{"num_hidden_layers": 20, "hidden_size": 256, "num_attention_heads": 2, "num_key_value_heads": 2, "head_dim": 128, "intermediate_size": 704, "vocab_size": 4096, "hidden_act": "geglu", "norm": "rmsnorm", "norm_place": "pre", "norm_eps": 1e-06, "positions": "rope", "rope_theta": 151000.0, "rope_fraction": 0.75, "qk_norm": true, "attn_scale": 0.124, "bias": "none", "tie_word_embeddings": "early", "parallel_block": false, "extras": ["capped logits"], "init": "normal", "init_std_qkv": 0.0222, "init_std_o": 0.00351, "init_std_up": 0.0222, "init_std_down": 0.00351, "optimizer": "muon_variant", "learning_rate": 0.0127, "lr_mult_o": 1.69, "lr_mult_down": 1.5, "beta1": 0.95, "lr_head": 0.0137, "warmup_steps": 0, "schedule": "wsd", "decay_fraction": 0.902, "decay_shape": "pow", "final_lr_fraction": 0.1, "batch_tokens": 65536, "max_seq_len": 512, "doc_mask": false, "train_tokens": 317100000, "max_steps": 4839, "dataset": "wikipedia_en"}
Each number is 500 + 25 x the weight over its row's rms, rounded and kept within 0 to 999. Layers, rows and columns count from 0. Numbers have three digits each. The size before them is the row's rms in percent of the matrix's.

# layer 11 MLP down (transposed), 704x256, rms 0.193, rows 525-596, columns 0-63
104:520521527519531479515522505503530527515429530479484479532479555512498466441491475500449484520519464525457505535498482510514522477512517517508464542491483507508500491515525541505529503476540500
103:499503461514523497489512465465483494514528495492480474492491568494502490484470520506520552479495529488466513492504510516488456526507505486504488519528476525461490505457490465495473508532533481
102:494443501484508464511479467518512544490512469503486548523526499486459518550473510471520477473499525519551522507484503489526509477469529500510544498521531528519520506509458486446487502485521560
100:489515511523485496497459518515472544540507507497513502495504485523459531500453509476501470525532497525456528491519506525513479523463442509466516512546452550486499459515511472519497462479524508
097:556478490520516527500468451512451511447450531512477493518471524489513506482492537502505507523509524465452504506557534529541454495507499495515519498471506503535468544489490524522502529530504516
100:486514470475508552522541494526503499513493489527505508489496506478481403499531494524521501461510519533477463504508496424534541509537482501519489473518517496457472502534457527531492525500491456
101:510526541452442477505513496477454517488522502476566463493508506492516481492512480549498526497564462469491493468451479495485519513520503493478482506479549514472491454566510489515508527480486491
098:515452457499461521523499476525515494487531510545544514504532499461488462505535501491505480475496453482437520477487499553480534502484513513485520467486490498514492498485502511533522513483446452
098:462508485513492536536526513524518525471442504527485549485500523532538515491520503566511497536495538491518485531488506493530494505482466527475474479463513519510545477480473551505479544516486530
101:497516503525543498484478481522514508466502519554533525466483509512527500523499553525469480455533487516515518485485549520502466468516519529512513503504474528476481500540502493529517494491487487
096:509495530527478508512469458473437474463456505525512524508483497453464439529514497521509518511526505510570492491500490485451496499510505508480517508469478510480496532525485478475566546511502470
099:485495513456509552449463518492508466521482470506514470538473529541486477531480525518498461483489487484526491483481539476478491513476435450491511472524511487500516514485460508503464540489554464
111:490519511499521492472526464490498505571489506514507525494476531505516501483506507476512523459511507488490516526487469458508499503507548545471482492533517490532530511468493500554483498517474487
098:471463474493483493534492470470485528484462492469486504523513528518484526528526482525472495494506507507446493521576492478528517506510504520462507488521495489503489522512515527523535565482498521
098:463466540484501500498473497499457515540530514479502542503472499456489563494531489488478512501509532483511515494467491488477531536494525518447526505525535497474502512509479497557503479464517502
102:529497461494527486493502466521488444511520486513472545508481521520496492455518505520556558509490511492474493458523489509503519490485488505522482447485541480540515545509464495502492524468475444
094:487522506518510500535477484508466545461503534450501460498499523458496527470538524475451515465471499517526456522472495531470466469485482531472533449491494514528552492555459524512469499471509509
104:502521508549489506526452489557490501495498472519524492521500468561513521475460457496505509490529557481501488445425497500505463451484525486480488518496506490516475472541501465494481480537470510
099:485501516520499529495501461479463563490532478543491491486485468528473506507506490492499514503537501502508537546515511537528542496499502504493484535504526488508486504466458458554522489535461511
102:519485497518525476467531479516488525519489504472470481477507489498491555501440535513548512520468507541547509520497504481524515531508504485484541486523533484503499487477501516519552470468487514
101:501497520518486523466520567514523456446531504479525495482473542494530481543455514501496488532507511486505513491461528503499544513519487519520498497507503465509486480493481523490472490528516543
100:502481490473503516545465491469514513502500520463509489490509513489486531479520494508555547487510518473474486496493486522535492506508499451470550493498512500535492519506508495500521478535497498
096:475499492525456436465481523500499488477531496497500498478525496560529482514572519487503488445497538513503486519491486494483548456491482477540521465529477491485506516466521488515493440517498498
101:514502501554495513504480476527515481466518502498556508461449477509538491483522491502452457469518501459530494536463513501452495501533482500531441495517532510490472473558533506504495501530488487
110:524507550503495531502459466507550495436502502551539527474516497522473509527528454516485507463491516540510545490522483507479535484516494514483493531519530452498493481505489467481510462536502491
106:522467455483511489501502478476459491482491481533474531535481520527539456493497550509513520500536481514482487507486484531513498518477479477475496515516485488472545487499539494525462504476475501
104:492503511526474506502468485510527492545496547500507476507503494485469494516504514482515499505543511484515533481490518511480522504500486523482517525510510493501478506494523512469488508453463483
098:512462531511527496514520472496491475529519463472476529499525498497516508522544519528504500507437476453476484522522509494529507484501525479504550579517490510484531504481451531519509488532504503
099:494462536482491517447482451512521484485523470469469535511549473497469440480495492499487518535452472489510497494506531530517488483498494502540453505520508500527492472552483512496464532500420489
098:523541488514500553507532507498468477495490538457521484494512479532545476507491486466531537470537498485465491479517488457515500479508498460513519495505490575476523469533500508513467499493497492
097:519503482486444558476472476475528502488462515491467489514559540546478479477521472507496494515470489538517450464519493548452489483518509488476498479504506466521516531497501503521550497505468453
106:506502460519524549490493523494498510511505523510519540507512511518509500483530478523476501530484526511534506470512502467521488524487522495490481484506508502513488500512504533542503543490543520
095:484523480511490481504498523509467501519495475529551517526559521498526488462488502555524515474494476516515521437489495506493495510515519489500523478490490488464482500495502484498482490520518512
098:502505530498462484497506467519492520520476504544534507490508547477496522530495488492523524503493522541542525511481494495516511466454515484507519461456481483520464459530481505516501556511519497
097:497522503485457477521536493495558500534506426490451543495498513475500525473528489540489528531465518487496512522491507471450499524500519476509504509536510446544525510504473477466482517528457476
099:548495483483486541506557485523498514500507498536483460498496527534528494529522465492517492510526524503484499516494495495501465493507498526520510490482476525531515520506480533525496547469579492
102:521512493444505497475472510511566520521512460497501509483544509491483489466500461511498506517530518478452523492521466516533481502520502519504496512482536505483552502461497524529505496452585465
097:441534505491493506537456486485517555506517483476495500486517508476466484488488478500532525495526520532469467514501550504504501470502502472483484498474497522524501477501510482511502495485559506
092:504496516515435463500480535535503564481533520476510513523500448473492503516492534485479501447464513477527495497504456481521504523479494467510492492511497472528474483489466438506485536495456529
094:483502512506516480518520498504505514503509499438470482476509491490565513540516467495525480516467489482514482470478472505475512448495543499492469533475491512525527523494492467471454501470524512
101:505441484467495520478439489533529435478453495506510516521519486474515525509512507540509564461478507539509482470517506556534440523450510469455539475557519524477534491506502533521453535505521486
103:497494517473499517500529503496496537479490513497512523465523527499488509530482478501508509544542450465489523465515463478493510487476482544459518485545460545472499501518481517517503498493508476
099:551493510500469469487549502529498490510505494521493460514529499495535447488525552475545487487521488529505490541543511520467482535515446527513545527465444482518513513459494502496481446506491464
099:462511531489507470526510474464465494446498551542468504473473471506501486516529491494496497484477481485491465487500479497508513502515511515496512541481485508495520482513469494481472560566513496
098:514491510528510503535488468487489505508482528503504500534483540500544540513518470461514544529430507526453475495528506512465531500517479481532477486488493541543514498497499510488470516481499532
103:472516528518529510525449495533524507518476498489499500490505515515508483510480498492500478504455477462491495521499513500490471457483488530488463475472530482460527463518511514522480527512576488
092:534464508475494520505512502503541480524486501515511474460510478526457487500527541520516507481520462486529476531512443501495537504477523517497506486479505511533544517505510487514497523557474511
102:533486507488470468509471448478538522519483527492546544508531493452494532452479467487507479505534475546496546495489477489516515539502508496491477493494464534473545471498521446468466545487444474
095:478481499488470497469492491513490496520505504462470511516519486502501482496498547524516461467473455482511529562469451513501464505533485452538495442504510509504512503466499466472517518481480505
097:479494517474483480501529533530489529496485513528485514497513513515532490499506506506494479519454526510487512503520467484541478465524508441522490467483491507493474487458511527506500491504476434
108:517512477522515471490525499518498497452506496538526527497449513527467505515507523546505468503493504461533448455527505475495530527485516505560505480529510499496476528500498526505500564503498465
104:511461441474487518527493484495529459475532517517502494503536476512501511481515536498498484487475517447455518481507470493481543500483533511496507475481487465555507515520527504476522504507488468
104:484517499480487466465500503476462489526548533504513526496538494474489533474459498503554512521498541492531523510518480531462484527509526538504506505496536492512476499490509435501493482476486492
097:469510471543453547536481473514493534495472499500482540517531449533506541468463475456490501524477499512488481489496460480526527505506524465522470504539485491479480475478543513514532470469520456
104:519514505478521491550487495500470484522512472497484425487540550506505485506552523482496477478500527477503500501554520536484480485531495528537446514531478487513523471455505465505480454519494477
104:529515472502495540508534466473547489509519471511530504493466484482493523477483494493490458516477477489508522504488469493512491516528474492508530532508531497494504495460501535485486521528546486
099:524511495536501509469491519507531487501452463524466486474501557496509491513515461514478481521511548505482515494481502513506490505513500505510541524481460494474495511536503504512511520483471483
098:487489499521453452525531493491484517537521528508501527535468489472517526506507506498466490483530472475537505568503529472513479519490471498504467491485488466535527511475507497497527514514484493
099:486489464480465513512479479462482503481508493530509527537549500465529485460489503464499465525507515503493499490531472515515478436531507510534457511503487504473478497507472517540520486461504534
099:513520495538513447513497496481470497520520468521505506492497483505543503455488487519499478482466481492515515464508504532511544479484529502489492512483492548531511500514539510553471491497538508
087:496512489496483505465489505440476477485476476489491517487530551516458506489450518507471470503515501495515471479557535495499501515517487521449520523548515498462533514527469499455486481478492492
100:525538489513467514526506496500451476478468527494515502515477488520494482492516548513461541462496458451467463522505487479461490511517500554436511486527456502483500528517476498446521525519488516
100:569477526518484477518482476473507506507500462538493498472520491520490497481556459503490542478501493435536525472523500499469497520470512491524513506464473546489544567509558520520498497509536484
102:521518476525471518473528489509484536509528499499519525506501480487543492506523463496503480500496533467516511480555519492482563453500507486491477518513472484492524450485533511514483506489447480
104:514559519529521497496453496476508531453464491494485504495506516523523543482469510506521491485499501499480510472509502516550535501505488472537503521460498508461532533496498529480515482492537478
104:505484504498532503492489523491502473493492497501464493511458517488495487496508486514458519489491490521513494463482478490517454511484491485507487511518460505496500514527507494519548485485464529
093:451494462450493475505519506495490462489498460524546479487471502549462486487507521501485494490481528487502537477548466491460474508454520464469503498550497513497506508485437537501508504550523502
092:533490475496497492539544493474508542503501509471506475526528473502459473530464526511509500522497476488526531503486521479505548545563511491486512495526484469493518491515524446528510539442530517
105:490537489499472530493519501491508469477497530473473484453473536519530486493468491476495522473526533502487542497533503473475561524514500510536475483493481548493489532493526510465510497509482449
107:504475497543502468491492476533504449551494446485504499497520513468529441504522479509503497489482502486525498484491469518429453488532471516528489545497521457467508510526485487477504493497482507
096:493503479496485474490471494541538478478498493495541476481496470481503490495500494481502503443499485475511528465501523494538553488483500466479465493493529509523484494469527492531514515501476491
096:558513498523475518518503482481516532463513471486468549475480533519482510526520515488542493534512508477514455507496561518539489557494494512493517493477467493520468508530508521524484486519492479
# layer 11 MLP gate, 704x256, rms 0.172, rows 526-596, columns 0-63
104:516475471495510513495504485467517542504554536513518497474478512529495522525490516468490514496457493534488520554470518523537482510494510512512503476539493521516548514485493462481466502538549493
102:530491481508463482459507472514493503539528497492485529517488495504531468498479505534502499491488510512492560462465523553514509532530526497500481491449485477488516532494482551521538511449530513
096:526463436526508520477559510493511491504508487500512486509507497554535496497529466503546541501488475538473527468524461515519473517471494510548502511472520471490515523510502556470490495520519500
099:479489499507530495502475482516488525487487486520509449543475531510503525534489506486526535504500499476553460484524495493478533495469489512540489534510530477500493507523475496524492515487507474
098:504487481490512501502473538502495497511535538478469494503524483500512474523499465511504540508483524486537499504520543486472476490473500510482506546471534535475513529520467545522498490507513466
103:463515540460460538486475492488462505521533434530494510500505527469478551508503508533447496517510440452483497478498496544537491493490494480562518493510504508516549454515468509520488498508501493
101:457499501463524559507524526505506490531522501487490524511508453488527509510539477520487504446490466478523484527479531512524491494499508481527477517500520538476512464453484472537508521510521519
099:515495492493495530518524509480501522509481486518533526453515504521515486496469528480509525495530469551498472517475513502554519507501460567528476489506513510485502504523470497491490482540501525
099:484503488512536513521431503506502456476518512472540479481506521505503461505480538483447477469496512493512530478484502466535506478489501531534507485470500516497527475529496479484516499509551499
094:443460536538460515486493460501474496460500515498576455469521488492504524490539527551518556529518476472475479500511504451497478501515508531530505482484495502476491516532458485518522501486520478
101:522495520495503508539494473472478516476491476495463508486502479512467487475498497468472491494563494477545478500520515525514532476510523491519516532513524462528455536463548458560483462506511477
106:466492490504493518473537495456534547538503482515527506490481484535493473510550494487450470455490526475525507503476503493533501515514482477518511522504464489458521497551508503535532542503498502
102:476506519519501502532457489518527474462553434458528495503516510489516467498493532506446481481483473473483493486474477506521523523495523467540512478491475474478482485507503510503473464474503520
098:525487454512518506505543531503523471503462509500504436511480498539525510483525484515441481550492489516468527513488526507524479494446521520523484475500475497511474501454508445477494469508498496
101:557519502503477516531535491537454541475517515465472547500506517504489523529508563511535491531478491489506496526497503573519489484472516495473515511474510520524504516499535499471472486515509489
101:487500547507484460506504480536501516524556500484511488509489483474476477482480521530507538486532501477494534513478507555496486459500474506528572470497443520538498500480475470533499492496490507
101:492489489504485537499528501527473503525530509474524506531494542505516504484513506514529523484491472503534474478512469473503510544471480513510476483484467473522499495498483497491494527500500513
099:473497461492486525540520524489511496525508495490523490512496474448449492485538487485521497490544484483459476504486483514508513481515512491520529536490495520519510448520533502509503460534505448
103:497461498498503470495498490491476479528470480454514503495472545518533499514511499501481478513488481481483513499492480526552509510512487554521490465496499553448486497521538508525484539543508451
103:479470522501529465546490488504506487510519465505460454495473461508483501510557479502483508444483495463481483515476521464514450483500498510505495485493493464522505518472514525494512458511528462
100:560489507504502533499524477523505476524475494473519482531557495493517457556472517499506525469488482540520477553464512492492504532495504465539497513463507509497527500509482553515510463496512506
096:504470538460504495475470455486540545526532451493492497502532505542500526479503517480477502532545491525510505474502499489509521503511502497486506502512483477545456523481498467464510464467507494
098:500481492505525521489497452513526526554521453485519508477513536506578520484548521492531511484525522508465523567479520500492491517511511493498484493542503481476516517493449553535512544450511461
105:508479524506506534541528501498494481497453499497516499512479533499479514504463497501473518453463474503547518466502500529486440518476529519539534477467546524477493473456450505537520534501512565
110:479528452481537505458520507514471495510556511473489461518521539504487497525528500516527509516490538480506487497502525486496487536534497482538486480453486485489526537493491474497529478537489452
102:487526523504462514480471477518494512509497468472504470521504450477519475493566499515510503487520462460504472514505513521516473515519523528515456541487489506468514525539534507526526522496476492
098:503475477483468533545494500497504521521490510508520515505505503508543515522486498483496465490491528450499500516504483481474485551502486462499524497494481522470508511524505464462491529521497508
100:478474523476522538489485483456578488471511509490461475509496461520530502533496538491523531518465492498511469495518491471492479488517514514494519539514549519469508470472482532533483541496522504
102:462506459549494471517513483482488485441489523505539509444525484471494509546500463475520540499482518469486539511432538480505506473490504474482486510485511454493489471460504499490454490498498509
096:528469452499508531512514471486490533540496506472518455485499494493514466521513511520496482488512476497489475532479503523486482482499507478506515491476473515491482487510521519494530506528516476
101:519528490487501507482495496481469482477501484505521445552525508515512486472495528510474441481497547459510541520527516522545473528518502471461495519494516512514488503501511516488564500490531484
103:522505457505461563492486495513516467505478508488482496469520506520476500511505528477485505474516481478514516548525504546489530478477547509497493494507505521488480538534477484472515483460488437
100:524518495467528542510506522467530509493477490496477496515557483519560519497534510512542472481496447542505479511508477482530476525471486486536483488513523532487491513483476499485503513522520541
099:520511472504536483532479523513502495480511516485503496477531456499499491449477517523540531496474473508520509509483514524530485536496508523529537450492484513506509491547485471531514519482481495
101:462495528534426485506527543496520506524498481482537495504467489469503475478542520493480504511475550489504531506534481500499541524488489513504486488531551521496472500516518518512511513502503479
101:484481484484517569479524505471470504520473476506523477473501522528517523490480518434521543492515508473484509550495500466515473506490492482455523534509495504489486515558468499508517478478474532
097:496484534512492471552498490476451476474496553503510526518517455508490493460515443504506513503570505515471521507510542533469513434487475529486491512446496483524494490441508516482469501494487491
095:520496464503504565482518518519521517480485485486513528479487443483538473509482498496468488521546529513512481535509471464502467487492511527512505474459509500559509420533544518478496553476485504
095:509524495512505503494494531534478464514488470496477517514491506471520494437535520524507469478441466494536487522537503501530534513506530496484526539471530492491551526520550500471474539465537478
100:511497491499540497509525473523507504491506519494544481506494464468453521466479502506483487534504509438440493513501519515502492526514470522497483469450499486481510512483522501475505492533528459
104:513482512522511524526503505475522557469456517496497491500512590515482520477514508436463530500471489442448535448512454504498499535490501492449502551472528504470493491467484499475466533481511485
103:486480511505558472494473484521498473484511468464495469508476550524462514490491542512501481483446484485471476485465515518483464526474539481520487526511502482499495511489536494487512479520519535
099:499516511455514483505513518489470503489515480511540489460546505527472508508515491478512452497499453557493535518491475503481519515505493505482475536464500505499500486483533499506522498492479469
097:504504468455540486519525525519503558493522496479532518494443477481528487503507542504469493518526459520511495518551494523551492504449479484485488479525467533529524523520476455541493459488498502
101:501521430458520533506522533488532445486466505493489491480536477485505456490506495514509472478533510494478495517514534493515494528534514511444562522476501493516528467465439509443496499519526479
096:487496477499478460484478480506507534540482499526504538495477485540519504456478503496512474512531504475524523538451519520528502530501464457471525509481499506501478506503512533495536517523478468
095:486469513498485562462518549476514485518540505473512494494433509512546518523523483489541514487486489511525505487529545512520495483500546492485497519518464454506497503511492498445528485491493497
097:489463546497563510493498494475481511492502462513497507479534536495507449499485446477447506498525505505485521509491499477516482504494445524527513482482497521544491497519476499481515529525461515
096:514459456490472530472497474471477546525481498464494478491560494501525533504484504466486501518525455557448545501473473528535487517528502502531491518468500494498480487536531441471473510518482507
101:499522517514495482512519524477488487479496489515470540458476482528485502512505444496510466524437474452503497542525480529506484531516503537503543518509475448487496489490510509516534515536517503
102:534518499464562582472465476513508496537510450503501491488519478494528478474469518535518513482477470447470535508492483516490457495473548520482531517486502510513474544465470538496505509506509498
099:488525484525507524476520509510513538527485491485519456489512480473531515507553560496527486528522522524515507460554446525489490449440491507512535493496465517509526507520469543491520488500477499
098:482533485487470494500500505532511505534490492497481529513459503519476465508505540484487454500461511503447506528484516510482558524500539478455479528524493457502490518494490488491508552514523480
098:514543477532495520519525488493485513530484462481474524493480523479514491485496519506459503449495473470488482472499530472516496512465454491484526506533523476533466489544527508525541511488470502
102:519536529499468497518492463522517507485545533513499474495496519500535467516492550464505454470478496501492508496495543531484521519494499514470509514523462493460486518544523428493516502533481482
095:496560471540475494511501495524506516501491475527517472499476517463508532488528490503509451498469532474453453494508514507491487524493523475488553487510451516456507503516513516505487495464535515
096:486466447502449472478523481497492501470478511485524488515527545501502544527525553500499499491461479499512525542494492512519486555448513468498510482447541494459524503457500502482494472512493478
100:510521472487554426471522494502535521537469473488462515471485530481525513499509547504482485512513481487459437484542491496481508464475495491445490464506472472533497453493506504512510490503538476
097:500492487497476526498492511505510523484468497492527463521496483470500484515529484517521521466483483502520507493539520509544546529502533536498551499537487481553510525525550501492511528528526510
097:520470468475475528524528505533518477491471483485498485509528519497465456505523498449523494531483500495488512520504502539538529531496509499499488541484510533503494495476552520483496485542444492
100:514491524512467529516528543474504491497526486506515476496463473488480532473512514466522485486498514480485511512464492521516505519503560528462511518463505538516518458533516502454493445515482493
101:432506500518497458482499497526482495488508520485485516478515459499531524502485525509496487493474517508522522508481528519487508482503476477538506544493479473485538501502520475500560489450499475
101:533524487528511556520500510511513500509486533473543462467503486485524503495497513493539494482493489471516507525475488552487548500507485492496509504455506526514526472477488515453509464544509508
102:479559502435502520509496509524522495532528492479464529456464472483506488492474513483514490543486504508481483511511516490486500536504497480485453560503469490452509502539481500511498530497512463
099:501453536566503464514518494562472494477495488512491543504520506539497495487506551500493485515469507505556495500482502510479509484509495495510430516479466506499535513494482498484500466542512490
102:487497525503533463502502474495503538475481487480509466534475499480503502465536498505519527486514530455486509527521525447499513501480466464512519494475498528515459513485570510511477521510528450
097:482502497501545480507468484481541510461558496534516523489465479471475561492453551509506460519540477521507527521551486545482527500510533455521506501471463494460535500514545486526490537511547484
101:501494468502476505529474506494522506517538531471489519490470501491506500471493483478479529512535472497481550545491477526465476510505502484503512466485481473441480503495508474517520509488496446
102:533466484498480467535498475504503536516493510464499527531546483523503473515511495546515477460497527537488512509480496521551497481480523461474485504519474515441514508505519490520502498503491471
095:459519496506501471468506498510502522528475497480458507476527494496512498523476522506442517490463501489518471484471553501546532493494458501513452520487467522507522475469453445491494520542497485
092:473546504510493536538500497497472487503542487498497502462470500507502506531466509535508521502501514467488473497546529462470530524507483529474487511505492486487502488532469493516495499520530512
# layer 11 MLP up, 704x256, rms 0.184, rows 526-596, columns 0-63
102:512487514523507491507500507462504512514509543521493479543478491475508546486513497437438513514436512505490499516529542500500483523525491486501521539494516496507512470483506473469508544521521519
104:467509497493415502494527490507482555516470479469482552493531500495509556515532513506491520459517512482522453523534492505491531465493482452526508527499498575455461496499513529515527487532488504
102:520436488512524492523571515506435512516492543493500495480499507507535467488491484533492482494490489528498544529542490467510449482489518519535477472474496498517490481501499478459544502482508513
096:492526538507502495495504483525476479479519481472538537464475465506465530470460524471559519513522494509523547482507514515516534501548473541527488489469488482467494521489504486530521489511472480
098:511487494480506480558543474504478529525523496473483505502515501505508484505554538552476481481489475481542460529520458462475496499531472488512549528518498556460526511476527520522453472492511480
099:524478526473487509475504513484444521515515502489529522543546485480492487452470539544478477498508505481461471468473491514565502500510492469508481465487507498507499461523481518539471459480535501
097:501518464528514531522528473499499475507535512520519518518507520507498525486520482516501484508513441478512459545464474453514472481508512520541499499524490502480514505491516503527501502481545492
097:532513552463513500488478482518487507517544471482472549501539509472514512519509509499453507518492494527498527567491508519489505531522490538483476482532499521487502478505476488489466507501523501
103:482483522535466452522435500498502483469515526501476533474444499525531516507476508520501490548481492505508507474463483523490578478502467537494528483500485484467489463486515500497494526495457505
095:467505480507457515491539533534467543552514489493510447531543536513508477467539520476515471496520479506513522496509496483481465523517536545559508491524495502496516476495515506486497512477513529
099:508441499525494513543500456515502498517462534506526506547539455458526502503475510492501513547481561494534484474499471551467525485481474514501511509489476487492477498465512484523502529501433457
109:512529486459532516525502523483541496479484493472496485495466495483507509515507512518492536542510550485454508523511447510507484517458487527494469500491500477509492519475474453523516483465481491
098:507488511474482473508528530499466514492511500494457538512534470482505503549535507468518500474503499506514533485443510488493506502501473527514482478507491482518425542495470512506508498512491491
095:488479524475461482517439480531511517522495492497525507472483488491497517502545531505536496491531516517507506500532507502469543482516523484513466489555498510466501494473534552550510475487489527
102:473478472504497466520521462505520455480505457467496469467471522506494484452487494506507494500470534528490525488515499540477556525531516527520515495476476480495487510520521523503492505463514531
097:489540458487502538532494481506497479540467502455484502463501486530474509464463459485510525485480464459493501463514500494467481502520529449486452507487491497507498497511495499480501509489505506
107:491491527478493495521504528505497549512495489490539528513478531481521505510478498516544492479516512510493496469509501522473511517480476481510483526519527494511540485471529475457515515490497520
102:511521521484491508538540526495485482464494495483518478499535492500491487491469509489481469448517485511503520503514525497475495464528488525546531525546514468474506491527508516493510527515512456
103:501472480489541506504516447537494474473513473492529468503488489565496543494517490522527463494462523501527512499550462467458542508538522471484519493517466508508529496540512491464520510501496483
098:504536501521494511467496505450487534467507511454527509495511499502519487481518494465494489468529498469474509472505516492526514490495504457455484521483522525535514465531456558530496511462523488
103:477541489508539519499463555507494466478483543511492493480491487482483544476527494467488487498516506481469538476515510506497541486486487484461522475513484477549507470499520483475500513469466515
094:475491498490461510503449549454507481512494511518525476526488486467471496523522499497498455509517568477463498484527503506451534487483504494444476467466477523472504505528520463499535486495514479
097:500480531465487515431495458531503517492468511463519488470489487525489473495526514486483507469508479478489549458550496520493557500492502557469490516482506550490511485524491541505475446506483520
109:471487453496512495467499481515489510543520522489519502513505492522520518501476538508484469450492531488521475497449455525548487491496493512495532468533477468536472538492480478467476532497458509
110:524487502471490502476514568528521493481468480534499497472493487504498523506494487483483489487522520525508508472514456539508539510539483503479521500470497514529459516479515534470472515486485516
102:493536479468522469479518514481454491510534515503506492532506508498506472471549500477489477525491490517518486446494482518520444500498514512502516528511504501511510490500520481496505502539475483
097:492517524478526463470516501486481514497516479491489485506508486501484424465489512502513503514521495491463499468507480476531501468522451499519474576525526485499504540480503523499508516510422483
104:477542524496482535482490537560506451518504465461486475461465461526458485497495526487470506522516501489490487482490514499536485508501502518523550495534501500464521513486495515525500491471513514
098:493467510552499496468504552497450477476491525517500506493482440526532485484494435525534534518501523546494502497519513482491489483482489487493511489492536519539493479532478533495541487513470515
100:500490525469493483530453480464477502466524462489515477496489504517494471514486513501494487506507495493512487520513500509520487550493520543561530499495463496503499485502538491509494513499455515
104:535522509522495491530489506450515473498528456525478508438424502498502490534524505482475509512521481474488507521500497496531498492468501472496498479483485439544493463493517530489491497503513559
095:499483470454498477500484533491480489536483490489504493504483477518479553528518499498504550440498507540493532531511530459488439505468515494504501472486554497486469495494519540544456501540514477
101:462476550529484477477513509487513505517494471456475529512478486462457461463516525532484505518496487534519514518473505538530476496508492522517475513494455520472530497505501502501499523527455501
101:488499493497491500486505502506534505513522511505541511463503521459475508501539524488513489452484461481482468514517481487502494501492441463525483503523487534512444476485455502525533509518511535
103:499517479483468475488520485490474522493500534537516496527471503502479498499502484460529490466512489486468525506488472524503405442467516492489495546514516548515516468502545489467508524464478484
100:508495536515485533499462528504462537519473502536511539474467535454493486504508488509517506516530500458525507532502464464531501525484501511508521505463545510464476475483504533505487482488515486
095:526518526506515477518471498489519478505521504483520513511561482501512489467497465478549502516531494533526513493510526507478480516498467533550477505501533495521451488473521493496497539503531559
093:527478465476526518463507503518486488516496493519528500483509505545474500536493499514463491473451459542511504483506492528495462509496501509494512505524482524468547461482510490490496507485503486
093:484549479506492457474493498518518508477507493499479448465527492510521488504482475556452480510553488491508486548488480459523474470494488516503541503531494502476479468486418463539482492546467515
099:525504437537442496510507482484505464501512525504538491439521451474493544511534507491473479520519510486477505511498517468503485530480497510488529480483473487496528578485465499485484557543539484
107:539466513536511498529513499497530501487490502462509537496553528444479492493519515496511522538497484489469481476498448500510490505530533511436521488503502484477469513505473523513463500509542530
100:496507542492491467438481456465465480451451516526510533485486530503530495504490456480509488463498506484460467518451519522511501533476490536470487508504481498509541524547530515526539540519524477
099:499489527489494516489494502466547485502500463503509472547460542512458500489467512466453508520478515494475502483488473490520473535498499557524445503491470497516501532506503529491475531494481503
096:457504509521467479529465532497503493539488487493468487490480536513529521458479507467557498537524493523487515486487458534524480508451480465526488490555501528483487508537537487472497516498517468
102:523490492503504467503498446500491495517494500493500438526482469528511489537533569483520513512475472496510491437509516519485484547543465479507491484505527497449513499506508490524449517497479508
091:465486483513465488503480478471565513449473477551475488498470528491508460501536499504488494482520538509477501484472478477498481522508504449484446478487518527489482519544497528500550526470506493
098:493495461508477513523521500486499483506524496496501458519480493495514493481477527489544482511544492553500498450506491540533456524537470515459507508497446481572488453514500483528520485487506536
095:477507509489462514514473498469481443525517515491498510472520481537523486527480486522531474458523495498511475556469518504516509506505521467477500457534494535457538509483502502497528447493513473
095:479540499472477489475562534540486503508529531489510517501478534524512473510469506513457514503510492453470499564493515477470524481487475481537490449538485470487448555493499508527497541473531510
101:513496519503434515532517474498514501527459519491510512456481499552516471494503489520510497521443528484550517471472500490485497475484506539443538532506482498517479537505495511481576554506545540
102:488500482489497498518561466517533522536458526498525510544475487530472526483516485492511462484466505521478495439508532501496523491475501432512466542465499490530499532538546524507509487525523475
099:502488478513527484521484503543508514483474526500432543474545459526510497478538545481536509540509477462477507510507459508458509469453498528498518473454531520498471515475480501431507432454464471
095:486465495494536455490481494526473524509473445488496489495494508575437480505514551518461490534529503531527486487491495512495511514528497483477515532468437443504528506480465498438529531494547516
103:487533503468499518484463504467542536524520535515505555545489493503485505533489503516498502459482519453538481524466507525505505512496544508483478495536482520543538553526513496493474508487491515
101:482456483549507491484467507532454484489489470531470502498503510512495512538511508503479455504474502490518534506528518473539500448471501480506475523528526517489530465505484518460518516531511550
103:484476479488473477525526490501550511498526517501531523506505481498497483508528501480494466499398493502498488485471539504504488565539515504509457480486516501499493510450526465490462492483512515
095:487487464533512525468470550505510573502546496503477556482488528519498524528488447507470513522460493502501533519496513477500515477472517497494448536524500478481480481490509462539490492498517498
100:487534536516544497476538463476460467516456474502491466483522507511507490462505510490482478452520442510526515476503539495489517451494486503483516494508523442464510492526482483497473471500509513
095:496504498517531469530505509548518492510522471529527485499534493507486506546501474471500469539518516531502536502512494488506466489501496499489478454503521513464498501515506515534500500488536492
092:487517500514495492515496528534467500475459521470501468510533487505516451525485483461512473483466502523503487534483493545490508524519459523495480499500475485526519518545519540466486489507469518
097:484516515481486454473523541535493510478491474519484535469516504490545487505500542535464486507475522488538516554486525511548477503475576485500497469479514509493481442505488515538518491520482526
105:529518489543471512489493487452473522515493507531484479497502514482519487516492488521471516498476525483492535491502548511483507526468496456478468478475488488475465461504487523530482489514529472
102:514544511504450453527484498492491489477562555474516572478459508506474502529522500507488487492492495460494572502447465490501473500494491489498486530470515475478524490542503402518465500457487520
104:503533475460487541500506516478525500481525513512484482542447547515488521551521493531523501509527511529514524540495548477503490518524478491583497499523517504543542534522501484540507542512514456
105:538489495479504526493533482473515500501468515494530491534471508510461475484541461514486477494557478472493480500458486499478536556499491506504470470479518538508459475504522495497450479487544547
097:510533516487540501535512519517484535506484494497482463489454542508530454493489493480517531493486493459515510507527470457537517514500496535503472491465439483543485519506556487513440488494521473
093:488531527516504484511515483488461488499449470515464523511507518511491521512511552545524480497530491493527511477492498483525496537520524512508526451488443510482516503494496504510467489498491534
103:515467445481543492544525478500492502466481508493493494532502495494524476492490502473460537487519445493510506467481502483528460488533496460511514492510513499492489536527511546499495484512532457
103:478485500519504506508463521525502521484526491527492498491487541474508500477514508483518508454486499518494500523517502477505507504546510498476533523482542474476459472498491525531525490472524524
094:497485472522479480448501487556497502507471472544492483485515482517528504536493468483478541522488511481482483467526544462497565504524510460484498497497516521504503460528491484489483496469552488
096:472438517467521503491491496520450470494537494492517478491481484489538468519491481495541495497520483487463518531525546498508503495525489518534479500520480497475473500492468498529529482502500489